config.toml
head_dim = 64
vocab_size = 1024
norm_place = "pre"
norm_eps = 1e-05
positions = "learned"
attn_scale = 0.125
init_std_up = 0.0395
lr = 0.00152
weight_decay = 0.07
warmup_steps = 366
schedule = "wsd"
decay_fraction = 0.644
decay_shape = "linear"
train_tokens = 254400000
dataset = "wikipedia_en"
Each number is 200 + 30 x the weight over its row's rms, rounded and kept within 0 to 999. Layers, rows and columns count from 0. The size before them is the row's rms in percent of the matrix's.

# o: layer 2 attention output (transposed), 128x160, rms 0.0815, rows 77-127, columns 96-127
# v: layer 2 attention value, 128x160, rms 0.0849, rows 78-127, columns 96-127
# up: layer 2 MLP up, 1280x160, rms 0.103, rows 0-49, columns 96-127
# down: layer 2 MLP down (transposed), 1280x160, rms 0.0674, rows 0-48, columns 96-127
o77,088,175,215,209,206,213,201,200,211,192,188,176,205,270,174,234,178,213,190,234,146,209,235,204,224,196,238,242,212,242,236,199,240
v78,104,235,168,229,177,179,228,229,173,238,162,226,177,225,183,241,161,196,233,229,206,208,192,218,235,265,178,238,129,193,177,237,227
o78,111,149,109,165,258,284,200,192,219,196,204,187,169,167,201,155,194,226,169,149,175,227,210,195,169,194,189,176,228,179,265,187,200
v79,101,131,145,243,225,161,162,177,190,226,158,211,200,223,219,212,167,190,120,187,151,201,158,231,190,244,234,236,217,192,196,187,195
o79,107,230,209,157,227,201,205,211,201,197,218,179,204,157,195,147,239,253,221,209,158,238,183,179,196,198,138,181,168,211,172,187,192
v80,079,177,174,261,165,190,157,197,185,198,177,202,186,191,128,237,210,187,251,224,261,222,185,228,210,192,176,227,266,176,201,177,171
o80,079,121,246,200,231,210,220,214,202,185,208,188,163,159,256,178,152,191,203,207,198,206,199,178,190,214,173,192,171,226,178,186,237
v81,098,206,212,182,234,188,199,159,213,241,240,185,209,190,162,255,240,243,176,198,210,196,219,140,201,187,170,190,234,252,182,196,209
o81,103,181,253,223,133,192,152,247,161,138,211,206,221,201,250,200,170,177,229,203,210,199,203,245,196,218,231,200,222,158,207,193,189
v82,088,243,224,163,208,201,229,144,168,260,191,213,192,182,125,229,141,202,203,138,222,156,201,162,177,171,162,159,250,210,214,199,209
o82,094,205,175,241,161,224,156,239,205,174,216,168,266,203,246,219,231,155,211,218,181,244,201,229,170,257,174,225,163,184,171,219,186
v83,092,203,255,158,271,195,210,140,199,224,137,206,214,163,193,212,182,211,188,224,214,192,244,167,214,131,184,204,206,235,202,183,185
o83,091,242,176,198,145,182,173,231,178,202,229,166,210,211,231,240,209,201,207,207,224,189,198,243,159,190,173,202,203,156,156,188,151
v84,083,163,196,207,175,201,195,162,155,220,207,182,211,186,198,192,184,164,138,172,203,218,173,200,159,190,268,212,186,241,188,245,231
o84,083,231,173,187,156,211,159,236,224,164,201,242,228,232,175,232,218,163,214,197,184,189,213,182,246,195,151,177,153,189,168,191,176
v85,087,213,204,222,243,181,202,230,176,199,205,201,183,204,223,191,203,192,211,197,241,270,223,193,206,173,198,218,167,170,147,198,160
o85,089,115,209,242,204,216,238,214,214,182,158,187,184,163,187,223,174,211,160,229,207,122,200,198,230,201,188,183,207,201,203,206,206
v86,101,206,199,181,183,245,189,168,184,199,175,208,197,190,219,173,162,211,137,188,229,197,201,181,232,147,223,203,278,219,201,246,171
o86,110,198,231,176,198,213,202,207,272,234,202,184,221,234,159,176,201,227,243,194,209,199,180,226,186,220,171,172,171,177,221,162,197
v87,096,229,196,197,214,152,193,198,218,234,149,225,198,236,146,226,126,176,250,212,265,172,155,160,162,176,193,173,203,213,166,200,188
o87,101,181,231,217,204,238,226,210,202,174,200,153,182,183,216,203,244,200,158,200,163,232,238,219,242,185,162,247,202,191,224,172,204
v88,097,147,167,154,251,197,162,181,155,179,219,180,211,207,231,131,223,207,148,174,165,130,237,115,227,158,226,255,210,238,220,180,206
o88,104,258,221,200,139,169,201,223,227,181,158,253,213,185,202,219,169,207,239,248,199,221,169,217,183,162,214,191,235,185,236,186,176
v89,094,275,192,209,187,164,253,275,202,254,204,183,201,142,246,221,209,165,173,161,226,162,186,219,204,238,199,227,185,196,179,210,188
o89,090,174,127,199,231,244,142,169,257,229,208,246,200,228,167,237,187,196,173,213,191,224,185,196,230,222,202,220,199,205,213,217,180
v90,088,139,193,214,248,207,215,178,200,179,203,190,223,191,214,206,246,226,153,251,179,222,167,186,241,284,188,204,228,239,241,204,218
o90,093,245,194,172,212,179,175,214,165,198,194,181,194,240,215,168,208,185,284,199,205,242,235,179,173,145,212,178,190,158,262,243,204
v91,089,188,168,176,241,117,151,187,218,198,178,215,208,235,173,177,181,216,176,203,227,235,210,202,167,197,251,208,281,189,204,182,201
o91,091,185,235,221,180,225,240,144,167,170,196,198,202,119,207,154,240,234,181,206,175,205,238,229,236,163,147,201,146,175,218,230,212
v92,095,194,189,200,210,236,230,185,222,126,199,147,223,180,200,166,192,221,164,223,210,234,213,204,216,215,177,179,216,179,213,214,232
o92,096,216,191,202,191,170,208,192,161,256,158,230,250,234,227,217,212,151,217,191,249,175,251,204,240,196,229,167,121,196,188,210,189
v93,093,204,201,225,232,205,271,170,214,243,193,236,192,160,251,272,200,254,163,230,218,227,201,143,199,225,182,190,176,286,190,208,203
o93,098,190,192,160,211,217,115,250,177,173,195,119,188,238,169,171,169,176,245,180,188,198,162,216,198,191,213,205,212,198,206,218,205
v94,086,220,191,192,152,203,228,230,200,177,227,220,191,162,248,246,174,202,216,185,201,228,188,221,198,198,192,172,214,167,184,186,178
o94,085,193,219,229,205,212,183,163,226,213,202,184,218,223,219,210,185,180,188,215,216,224,212,192,224,206,198,205,153,233,171,216,226
v95,100,217,230,234,228,192,172,213,198,209,166,220,192,235,280,145,225,205,144,235,153,223,226,179,182,156,204,226,183,197,210,203,196
o95,109,236,119,199,187,213,219,210,216,237,189,140,195,143,166,225,199,267,231,218,187,224,162,210,166,170,174,159,188,183,218,207,204
v96,095,208,203,194,242,190,240,138,152,283,228,223,194,192,211,249,200,231,205,133,242,197,209,173,238,215,190,204,222,211,225,196,175
o96,096,146,256,200,227,233,140,239,238,145,138,223,201,184,217,203,190,130,181,203,230,165,163,206,199,223,189,189,236,189,118,188,224
v97,088,179,223,184,224,169,174,228,181,203,161,221,205,172,233,213,215,176,215,176,165,218,172,212,186,159,188,258,230,184,226,157,178
o97,092,224,207,235,162,272,209,246,203,196,227,211,207,191,242,235,199,171,182,242,204,171,207,200,165,227,172,183,164,182,170,229,210
v98,075,262,225,158,200,197,210,182,198,189,177,211,225,194,230,214,214,228,210,210,220,194,260,227,253,160,216,237,233,154,160,236,161
o98,078,180,190,199,187,203,250,232,243,277,200,193,195,220,205,164,195,273,172,249,168,183,138,245,206,189,195,188,217,231,235,163,244
v99,096,174,195,203,235,252,172,157,198,179,272,151,186,172,171,136,174,240,149,199,207,166,205,158,188,181,224,177,204,249,246,192,229
o99,102,216,224,185,152,166,175,196,181,191,189,257,279,224,217,220,195,159,228,189,218,156,233,256,211,216,230,178,228,211,180,228,153
v100,078,172,187,260,140,193,186,192,149,258,232,228,187,163,191,250,230,169,246,151,226,170,180,199,235,196,202,203,209,186,225,171,229
o100,081,213,216,168,210,196,215,235,236,165,197,163,197,255,220,193,172,166,221,253,206,233,138,154,173,204,225,241,235,251,175,193,207
v101,080,172,167,209,213,171,154,199,243,138,156,213,204,236,229,172,220,198,172,242,157,188,177,170,202,242,247,224,229,176,168,218,207
o101,078,246,221,164,176,166,264,185,195,222,210,195,167,125,184,138,217,267,219,232,189,222,192,204,200,181,203,223,175,236,271,178,201
v102,089,245,190,204,127,204,208,215,253,184,208,177,208,202,143,257,209,203,193,192,204,172,230,220,182,207,159,194,191,177,177,215,204
o102,084,155,208,180,232,187,218,172,184,223,217,249,178,188,285,141,176,199,179,186,198,257,206,191,197,235,249,188,191,213,227,185,239
v103,103,221,209,216,194,209,235,189,138,222,220,189,179,214,187,187,207,195,225,220,223,268,225,160,255,198,200,276,186,239,198,210,183
o103,110,157,194,210,207,213,179,199,280,183,188,183,196,154,157,221,142,174,205,187,172,134,170,239,185,214,206,138,229,193,214,155,221
v104,091,249,247,164,163,272,241,245,191,197,204,191,205,177,186,190,164,215,215,249,182,251,222,215,228,222,206,177,118,203,195,218,206
o104,090,203,137,213,226,170,183,165,219,220,206,155,163,274,165,231,235,147,209,150,209,155,220,186,166,227,232,193,240,214,226,199,199
v105,097,210,211,186,207,212,208,216,183,215,239,197,197,219,218,215,238,174,156,193,168,299,192,227,200,200,222,214,202,178,212,218,213
o105,098,188,139,222,196,216,198,170,205,154,187,243,191,184,211,224,180,166,236,184,188,134,215,164,199,175,188,183,171,176,158,217,211
v106,080,220,201,210,193,168,213,193,222,234,179,219,212,203,203,205,165,202,168,205,240,209,172,191,244,163,160,224,237,182,151,172,179
o106,077,166,206,168,236,229,257,209,178,225,209,188,160,217,237,158,184,224,195,251,144,187,184,178,178,221,205,205,176,203,246,186,234
v107,090,160,195,166,182,191,210,197,196,194,145,217,176,196,175,198,219,252,197,226,251,195,213,172,192,193,169,214,232,152,164,191,193
o107,094,157,264,215,231,235,207,189,192,226,187,180,210,176,201,159,175,196,168,213,181,209,206,221,211,216,164,141,179,198,227,215,269
v108,087,130,212,192,173,222,230,201,191,256,209,181,193,201,234,191,232,237,168,198,161,239,194,194,242,237,175,261,172,260,223,188,214
o108,090,231,196,160,250,203,121,218,230,177,230,237,231,218,198,224,168,160,246,187,201,173,157,198,172,199,224,163,253,169,141,170,201
v109,103,210,190,163,188,262,140,236,201,184,198,177,221,246,203,211,203,176,157,202,185,210,200,206,164,190,198,202,172,172,208,184,249
o109,110,224,200,198,144,199,213,201,186,179,185,221,194,193,164,211,191,222,231,182,180,247,235,187,183,203,218,182,223,183,258,181,165
v110,090,214,182,220,207,170,226,229,183,190,162,194,188,235,231,170,164,172,274,219,239,195,220,225,177,227,162,223,189,198,182,204,189
o110,086,198,195,218,217,240,212,196,223,200,203,194,227,147,161,204,191,238,131,229,176,205,238,215,230,190,206,215,171,254,216,184,182
v111,108,230,197,159,211,142,237,209,193,231,255,197,199,182,121,185,161,192,255,234,228,185,225,205,184,217,165,226,137,220,154,219,168
o111,117,154,208,243,224,193,138,217,169,189,162,176,181,166,241,267,207,164,152,184,215,216,230,156,222,227,192,180,237,185,200,185,239
v112,105,228,215,193,252,176,152,138,199,191,185,199,217,235,236,192,172,199,185,197,181,197,215,279,175,215,218,224,219,157,167,224,214
o112,113,205,171,181,183,222,197,216,198,229,154,196,214,115,203,198,250,239,168,198,178,236,201,139,246,225,155,131,149,216,186,174,201
v113,098,231,161,189,209,207,208,247,163,194,233,167,187,206,217,213,274,215,195,200,212,228,246,189,176,154,196,197,183,236,218,190,161
o113,109,129,256,226,169,188,214,151,232,155,190,238,165,166,203,205,127,224,199,205,204,178,152,230,200,201,262,199,241,196,204,139,197
v114,084,171,211,236,210,151,199,157,170,206,214,223,190,208,193,208,194,169,190,170,202,166,193,213,226,161,209,187,181,177,213,170,209
o114,080,201,230,178,184,227,246,208,185,202,211,157,160,238,236,205,180,227,217,218,217,219,151,151,179,155,153,251,252,224,168,208,183
v115,094,227,213,167,253,199,195,204,222,189,179,210,241,186,273,130,233,194,150,237,150,218,218,232,201,220,220,226,185,233,210,201,212
o115,095,229,123,221,162,185,163,161,220,242,195,220,234,146,132,224,212,268,221,188,190,195,175,245,179,168,194,164,178,174,195,245,171
v116,098,182,204,188,172,173,204,182,205,222,202,178,172,205,197,157,218,206,150,179,202,205,186,158,192,183,169,264,210,197,201,215,201
o116,101,171,201,209,207,203,180,226,202,223,189,233,223,166,223,209,179,156,208,246,223,220,220,219,202,185,255,207,194,187,171,186,237
v117,098,219,218,222,198,171,190,196,211,169,187,199,197,201,219,138,164,194,155,155,187,187,184,225,244,229,198,201,176,166,193,241,171
o117,106,181,195,188,260,171,227,224,218,256,186,253,178,211,184,204,252,201,191,206,202,166,224,167,198,209,221,198,203,219,209,170,242
v118,101,177,212,199,224,158,195,228,201,232,225,218,201,240,140,180,240,209,251,235,176,197,197,205,127,224,203,181,130,178,176,166,210
o118,110,168,193,229,198,200,235,166,135,149,203,160,163,143,248,208,201,245,159,199,180,195,192,193,187,180,177,248,252,183,176,225,202
v119,085,183,210,235,188,203,219,225,213,242,194,199,189,166,148,204,235,204,196,187,196,170,179,259,191,208,186,231,202,172,188,215,238
o119,088,218,215,172,161,205,179,153,223,238,250,185,225,247,253,214,186,227,188,190,219,216,208,216,210,198,205,202,205,207,167,189,147
v120,103,265,217,257,229,149,216,195,231,236,216,174,183,227,173,198,219,193,101,174,228,201,181,118,173,195,230,191,246,236,208,195,217
o120,110,126,191,215,159,224,199,220,168,169,177,236,196,219,210,219,181,184,236,205,199,163,257,274,229,167,182,190,173,175,215,240,146
v121,086,221,195,187,216,162,206,221,215,137,238,165,189,182,186,201,199,197,200,205,189,173,203,227,151,242,202,182,177,210,168,222,207
o121,085,200,273,221,153,135,199,217,194,195,158,269,209,195,262,248,229,172,167,190,240,188,266,192,260,211,240,212,252,191,150,180,208
v122,089,212,175,233,219,170,174,238,208,193,172,238,188,216,254,289,204,197,154,159,201,241,226,120,179,153,171,220,241,250,153,240,176
o122,088,165,227,222,186,242,236,201,215,174,208,155,154,144,138,161,197,258,241,212,174,178,169,210,216,205,199,189,157,125,228,174,214
v123,092,187,189,185,192,194,187,201,259,191,184,204,198,193,219,193,232,222,206,190,212,217,201,219,184,187,198,179,239,216,173,177,185
o123,092,192,293,236,187,228,207,194,169,190,238,178,190,192,175,206,219,207,162,203,244,202,175,224,212,211,203,210,177,177,185,234,191
v124,089,219,183,133,214,185,154,226,211,119,205,173,224,221,193,203,185,216,184,218,168,187,205,240,171,207,197,219,160,133,167,228,202
o124,098,190,168,236,140,159,221,216,175,203,203,279,203,170,203,202,227,246,184,222,203,234,219,164,226,227,234,173,178,224,267,132,202
v125,104,211,209,220,198,189,236,162,190,246,217,169,189,180,186,224,216,196,171,187,200,203,174,207,244,212,177,238,178,196,212,209,231
o125,102,155,169,153,196,216,193,244,183,211,137,204,156,280,273,175,121,180,219,190,215,220,211,169,159,205,177,177,224,194,221,218,176
v126,089,201,204,195,166,243,200,218,181,251,195,180,188,187,176,181,185,193,266,152,214,167,184,214,195,221,224,164,145,174,238,192,209
o126,093,210,189,220,238,192,210,143,242,171,175,205,200,258,245,239,204,141,137,165,211,164,237,195,216,179,188,220,257,203,137,204,202
v127,103,202,157,158,168,177,187,235,192,189,193,187,184,201,175,184,163,187,242,191,178,155,181,255,195,195,195,253,138,195,195,197,210
o127,112,207,207,188,268,223,234,202,173,255,177,273,184,236,229,216,158,220,185,185,223,223,208,151,217,165,201,189,258,212,209,175,184
up0,098,125,154,239,241,202,197,212,187,166,153,135,168,154,210,172,195,191,223,201,193,219,232,236,207,206,208,147,222,221,245,203,211
down0,106,124,160,214,194,251,227,221,233,174,197,226,176,247,200,171,229,223,159,219,245,173,197,193,192,165,229,161,218,205,215,239,139
up1,101,215,169,151,229,218,211,161,223,187,207,168,176,243,230,178,223,154,214,155,228,193,221,160,156,262,238,170,208,199,222,193,161
down1,110,167,167,205,140,156,212,167,167,249,187,179,211,207,195,237,166,248,159,173,180,192,188,184,191,226,237,207,208,206,223,195,230
up2,087,177,166,204,186,220,193,224,229,187,189,180,192,184,183,208,156,201,202,204,202,116,225,212,216,264,241,165,185,217,257,156,159
down2,109,159,196,221,152,198,186,229,212,239,224,199,160,205,203,153,185,193,172,166,217,205,219,235,219,206,273,147,177,221,238,176,188
up3,104,213,164,216,218,213,167,207,254,237,231,215,175,241,214,135,145,185,197,133,198,213,190,158,193,242,221,187,227,255,204,178,173
down3,119,203,203,210,184,202,201,184,209,205,214,180,191,182,256,186,227,236,192,196,203,261,180,185,195,194,203,272,224,170,195,181,198
up4,102,167,216,274,234,226,208,228,194,176,236,194,185,201,163,222,211,185,216,187,190,221,197,161,215,207,211,181,208,250,196,191,227
down4,103,227,242,213,225,217,166,229,172,219,234,226,186,185,185,213,205,88,207,155,180,227,183,169,276,223,214,184,255,204,213,186,169
up5,106,198,160,225,255,229,249,210,157,220,193,146,194,222,187,206,135,163,219,159,183,242,197,205,173,230,231,165,205,248,221,162,210
down5,091,127,240,194,191,252,196,214,199,209,209,178,205,211,183,144,217,171,164,153,192,238,175,181,231,223,224,260,212,208,187,195,198
up6,072,166,217,210,228,238,165,144,189,180,201,187,204,174,174,164,228,159,147,196,193,218,243,152,212,209,204,183,157,178,272,258,188
down6,059,165,175,203,236,236,228,179,244,184,220,241,246,245,228,233,216,180,177,215,168,232,236,172,199,240,169,226,175,211,149,213,238
up7,093,166,178,220,220,203,195,247,239,152,209,140,186,202,197,207,169,164,255,160,180,204,189,240,196,266,200,179,213,222,204,159,181
down7,092,189,187,193,175,212,174,215,190,202,166,212,179,195,190,204,185,161,260,225,260,185,164,214,191,183,241,217,223,216,162,204,200
up8,080,228,166,197,166,223,229,190,205,230,215,169,191,228,197,194,190,187,212,217,202,198,164,246,192,232,246,155,191,197,221,186,164
down8,073,241,165,234,201,206,228,275,260,168,207,153,286,208,205,195,190,179,215,150,189,174,173,178,211,208,243,209,156,235,157,228,160
up9,104,188,169,192,198,191,182,252,208,206,238,179,175,220,186,201,197,197,186,199,151,184,177,238,168,205,222,171,189,200,215,208,207
down9,116,227,222,216,198,253,205,213,196,205,168,198,157,166,172,203,242,212,162,157,220,197,165,172,162,263,208,192,226,250,225,177,249
up10,110,189,212,261,203,248,220,183,190,212,177,183,181,210,196,221,167,200,225,170,212,187,247,134,220,168,210,167,217,192,209,179,210
down10,108,195,185,200,228,194,233,159,171,300,239,153,186,160,228,193,184,201,239,190,211,171,164,214,177,177,250,215,153,269,236,181,207
up11,096,230,202,168,198,240,229,219,209,220,173,147,192,193,244,211,187,181,194,177,238,172,195,187,208,255,145,201,115,163,153,215,202
down11,087,274,223,155,220,217,211,225,161,192,201,241,267,195,156,216,250,201,180,233,229,102,218,241,183,202,223,200,204,190,172,184,184
up12,088,183,155,191,240,165,187,164,175,227,216,199,218,263,202,210,206,191,183,159,177,238,191,204,251,184,254,212,170,257,224,217,221
down12,077,120,191,209,219,240,228,192,183,226,199,221,183,191,217,196,206,213,167,263,145,210,221,242,165,229,192,247,177,167,217,209,217
up13,101,188,207,228,172,235,255,203,199,228,184,164,172,192,185,177,152,222,186,190,160,198,178,223,198,280,228,197,182,218,277,220,208
down13,108,196,185,167,203,164,196,205,173,167,177,239,139,181,249,191,182,252,172,229,188,167,143,233,236,221,188,212,153,151,201,261,218
up14,065,230,192,151,220,186,207,173,198,153,174,202,198,157,187,190,178,189,226,211,209,179,149,205,215,179,194,199,182,181,145,194,213
down14,046,146,175,198,190,222,151,201,159,192,201,237,180,166,112,248,222,229,220,243,127,196,176,201,201,225,254,153,254,195,187,188,209
up15,099,214,205,153,173,213,216,209,235,206,222,194,192,229,175,240,172,186,271,238,203,131,230,280,201,280,180,209,148,174,188,234,187
down15,073,184,184,168,206,213,175,146,221,166,194,172,177,177,236,211,207,285,206,267,172,223,236,228,204,185,195,192,248,218,223,143,179
up16,097,222,197,272,148,185,183,191,243,177,199,198,193,200,218,253,189,149,207,190,208,176,189,269,183,221,214,241,207,165,241,214,164
down16,098,194,208,193,201,250,258,218,204,216,192,203,233,177,205,201,224,212,175,182,210,221,229,194,257,175,196,186,195,186,165,226,217
up17,081,180,186,222,188,216,268,198,210,242,232,152,169,187,196,201,128,179,203,240,183,175,213,209,216,215,197,182,116,210,247,180,209
down17,112,153,194,233,207,182,229,246,225,246,221,173,171,237,255,187,141,174,179,196,201,204,210,214,218,220,242,158,146,180,205,174,184
up18,098,252,200,202,256,167,179,208,206,189,150,160,167,200,247,211,182,162,225,210,222,174,202,214,200,228,196,209,195,169,256,226,168
down18,090,200,172,226,173,143,207,204,220,229,244,200,204,207,172,216,185,236,154,190,216,166,203,304,217,186,236,176,208,180,167,186,190
up19,079,189,181,213,239,219,239,213,201,213,182,155,192,188,230,194,208,206,144,219,186,194,190,211,241,210,222,164,162,228,226,120,173
down19,100,188,173,219,197,228,200,247,221,220,149,161,166,191,217,170,191,192,198,206,222,189,205,232,236,219,255,160,209,187,210,140,182
up20,098,233,168,210,195,150,239,241,187,169,151,198,176,204,241,231,187,237,199,231,192,192,240,256,192,122,202,187,212,193,210,191,154
down20,100,213,245,212,158,165,143,185,180,159,229,194,192,164,218,155,249,201,231,151,189,211,224,220,199,204,231,214,196,208,195,201,260
up21,073,217,205,237,180,192,169,177,229,183,155,135,147,199,187,157,219,189,146,179,206,221,196,248,197,189,215,159,184,229,273,192,204
down21,062,182,203,263,186,208,194,230,234,168,204,205,190,237,191,222,238,233,202,222,266,203,175,203,194,208,160,171,176,176,203,153,217
up22,070,165,143,229,183,174,233,171,224,217,191,167,147,242,155,220,224,178,197,193,182,167,242,209,196,216,227,206,199,222,194,208,167
down22,053,207,240,209,240,169,176,188,219,224,209,289,230,195,220,210,184,214,252,236,125,190,162,184,179,194,243,183,156,181,191,222,226
up23,108,192,202,212,166,245,273,223,189,185,221,189,184,199,244,189,198,163,219,245,194,212,181,180,197,193,162,213,230,183,176,232,243
down23,109,185,195,177,174,153,203,222,167,186,223,189,210,171,177,220,238,191,218,209,209,148,191,163,204,239,243,214,167,195,171,162,234
up24,108,235,215,212,223,184,208,211,185,228,167,186,186,190,187,135,203,188,236,234,193,172,166,173,185,264,204,163,185,211,227,205,191
down24,091,203,200,249,189,201,210,254,150,157,151,196,187,200,164,224,173,234,203,242,183,198,132,228,180,228,208,261,156,258,210,199,228
up25,110,237,203,197,151,206,164,209,209,188,203,236,186,194,168,183,154,230,194,193,213,143,191,216,249,216,243,169,189,131,275,170,161
down25,108,230,202,233,194,183,179,173,218,166,238,200,196,207,157,219,206,172,170,205,169,275,201,204,208,233,237,202,211,149,202,252,172
up26,053,201,205,194,195,192,192,152,197,232,188,205,193,196,249,222,204,211,159,262,169,194,284,186,167,210,142,190,171,203,204,224,210
down26,065,169,207,216,236,209,198,205,244,165,156,191,192,145,164,219,249,209,217,226,177,178,200,176,205,215,247,213,201,197,193,236,230
up27,100,205,182,181,268,262,267,172,254,158,248,141,190,215,244,201,207,170,173,217,145,202,203,247,222,185,206,210,192,211,200,197,187
down27,102,194,239,224,227,263,208,123,174,189,203,196,183,202,180,142,243,184,193,224,197,216,201,277,229,260,175,266,215,187,263,187,229
up28,088,178,189,238,217,153,224,138,238,174,173,168,197,198,202,201,217,176,191,244,174,170,196,198,204,240,264,146,256,222,236,173,231
down28,073,220,223,215,178,250,190,214,162,178,219,231,95,155,175,169,200,225,176,205,207,191,163,265,157,182,180,188,156,212,168,210,230
up29,122,171,169,205,222,191,197,179,233,164,164,178,181,210,185,177,150,193,223,249,223,171,180,155,178,171,204,187,177,139,248,183,159
down29,131,211,239,216,209,212,199,180,229,164,141,232,231,155,194,166,157,182,205,181,208,197,175,235,218,194,225,204,162,175,208,185,197
up30,096,169,214,211,228,191,155,229,216,147,133,171,196,193,222,201,236,176,206,241,171,214,192,250,227,222,198,187,198,165,204,169,170
down30,092,236,252,200,193,209,236,189,177,245,166,172,222,213,231,232,213,225,176,171,176,227,224,256,195,193,223,200,207,217,201,203,207
up31,101,262,185,226,252,259,236,253,198,239,214,189,186,246,222,175,200,186,191,204,150,212,204,171,259,165,168,204,194,212,262,217,185
down31,088,146,157,268,232,196,190,216,148,159,177,197,136,142,221,215,220,220,160,229,226,159,209,223,177,167,174,215,207,184,241,182,269
up32,105,221,185,260,235,201,188,201,211,211,187,228,156,213,252,196,165,146,200,154,199,211,184,186,173,185,184,94,207,232,209,235,180
down32,092,180,192,230,237,190,186,220,160,194,176,223,189,140,187,194,225,191,185,135,204,158,217,210,189,198,238,264,212,213,242,155,181
up33,102,230,171,227,244,171,206,191,189,255,216,191,201,204,135,133,168,188,219,187,206,140,165,219,168,255,220,161,210,197,208,195,212
down33,095,208,212,210,198,218,185,224,179,180,171,156,203,230,230,194,259,222,203,214,206,236,182,177,269,132,174,207,203,202,257,231,181
up34,080,178,203,180,187,244,224,204,165,159,244,200,184,224,176,194,193,147,284,196,227,202,197,227,181,257,175,190,182,160,229,259,173
down34,056,154,202,216,185,234,158,208,216,213,211,282,206,216,133,198,197,163,167,186,210,196,210,234,225,195,277,123,183,255,204,159,212
up35,115,196,177,211,209,187,172,210,200,159,230,148,192,238,218,205,118,191,237,211,182,246,210,230,231,251,239,159,216,217,205,188,169
down35,132,214,156,202,192,201,180,204,177,208,170,228,265,215,212,244,193,193,243,191,156,194,189,212,171,224,227,209,207,289,172,150,187
up36,111,188,203,261,205,164,183,201,246,182,233,235,192,200,166,223,191,139,198,182,254,202,218,159,211,204,175,153,184,164,174,167,218
down36,121,182,238,175,174,228,206,241,208,154,205,200,183,227,228,223,165,189,195,175,221,186,194,193,222,236,189,191,224,206,218,216,200
up37,117,166,187,212,215,237,220,215,179,210,216,141,125,237,220,118,175,169,220,185,220,195,213,186,195,220,179,183,171,178,223,184,191
down37,113,245,186,184,193,184,201,209,185,204,214,184,241,201,217,207,173,178,248,198,177,181,173,227,198,213,147,192,217,178,170,179,215
up38,093,201,217,205,239,194,205,199,202,234,190,180,202,227,219,186,207,180,186,175,214,193,212,212,175,234,168,189,180,157,215,209,191
down38,087,206,198,204,179,244,220,145,185,175,164,238,162,184,170,249,227,195,222,231,188,157,159,274,164,174,237,217,167,228,230,227,194
up39,098,222,204,167,200,236,209,181,235,161,202,187,196,211,164,205,125,179,272,272,197,174,211,240,127,232,163,188,176,193,220,207,203
down39,091,185,213,254,181,191,218,228,172,240,219,223,186,252,191,180,197,143,114,160,225,200,164,226,177,192,197,142,234,200,232,194,194
up40,114,169,204,153,214,207,232,203,241,229,189,197,201,242,219,231,196,213,194,165,205,211,221,266,208,188,224,227,170,212,256,148,173
down40,111,136,198,167,257,158,226,251,221,159,193,168,143,203,184,172,184,198,160,259,182,223,200,191,202,253,154,200,195,275,217,250,161
up41,119,239,192,147,159,179,192,186,221,200,225,182,186,190,156,238,170,219,244,256,178,146,195,232,191,232,211,224,133,198,232,164,185
down41,114,280,224,185,240,187,193,223,212,226,219,174,199,210,203,187,159,169,239,145,205,161,224,210,198,205,191,192,218,205,160,140,215
up42,105,180,188,227,226,203,213,220,233,219,216,192,194,241,253,144,232,220,192,233,195,132,235,213,201,233,222,184,182,177,162,209,177
down42,106,243,195,181,248,199,168,231,177,258,184,175,192,186,195,220,188,190,198,165,150,227,235,146,220,204,217,139,248,199,165,205,216
up43,104,214,233,189,170,208,178,199,242,175,198,192,172,209,209,156,129,206,227,231,207,158,173,262,193,227,198,186,253,181,223,213,172
down43,113,232,190,197,172,205,181,230,186,176,221,217,230,223,185,263,191,186,159,152,241,179,239,148,203,175,225,232,259,157,168,198,158
up44,074,195,173,170,236,255,175,239,202,183,222,189,182,201,196,182,219,191,154,205,165,182,166,133,232,186,203,184,198,223,188,174,200
down44,086,190,182,241,196,147,220,183,177,206,171,216,193,162,185,246,223,151,196,142,239,188,159,230,188,185,214,211,206,226,178,185,252
up45,112,214,191,202,215,232,173,168,273,198,249,180,194,205,131,226,237,198,214,224,240,152,179,228,206,223,201,208,171,180,186,172,181
down45,115,156,202,216,154,153,199,226,199,244,262,223,194,201,232,174,222,280,203,185,247,200,171,171,182,248,210,171,184,206,160,199,181
up46,103,248,156,194,164,218,192,172,203,203,214,183,175,183,219,191,198,199,140,209,196,218,229,163,231,227,203,173,136,196,199,218,167
down46,085,218,170,242,219,204,256,190,221,205,241,203,180,164,215,218,211,216,222,243,151,206,222,195,134,207,250,215,174,207,211,186,176
up47,104,199,122,182,236,195,233,222,247,187,191,198,199,217,198,248,190,250,192,259,186,152,190,231,175,194,199,182,183,219,228,137,195
down47,101,197,174,191,180,198,168,147,143,182,249,214,187,169,178,164,197,183,236,179,187,191,82,218,226,215,221,185,207,205,177,172,209
up48,114,179,177,256,216,172,198,195,221,229,169,211,183,182,189,203,221,191,216,210,188,221,213,195,246,189,177,124,113,157,201,118,184
down48,117,180,165,166,220,194,209,167,197,210,190,227,193,216,196,208,185,203,185,140,189,227,139,163,216,228,273,198,230,185,194,166,214
up49,068,208,181,253,203,190,193,177,241,205,172,168,185,149,207,207,208,213,179,274,200,205,263,172,261,193,132,206,158,204,213,200,165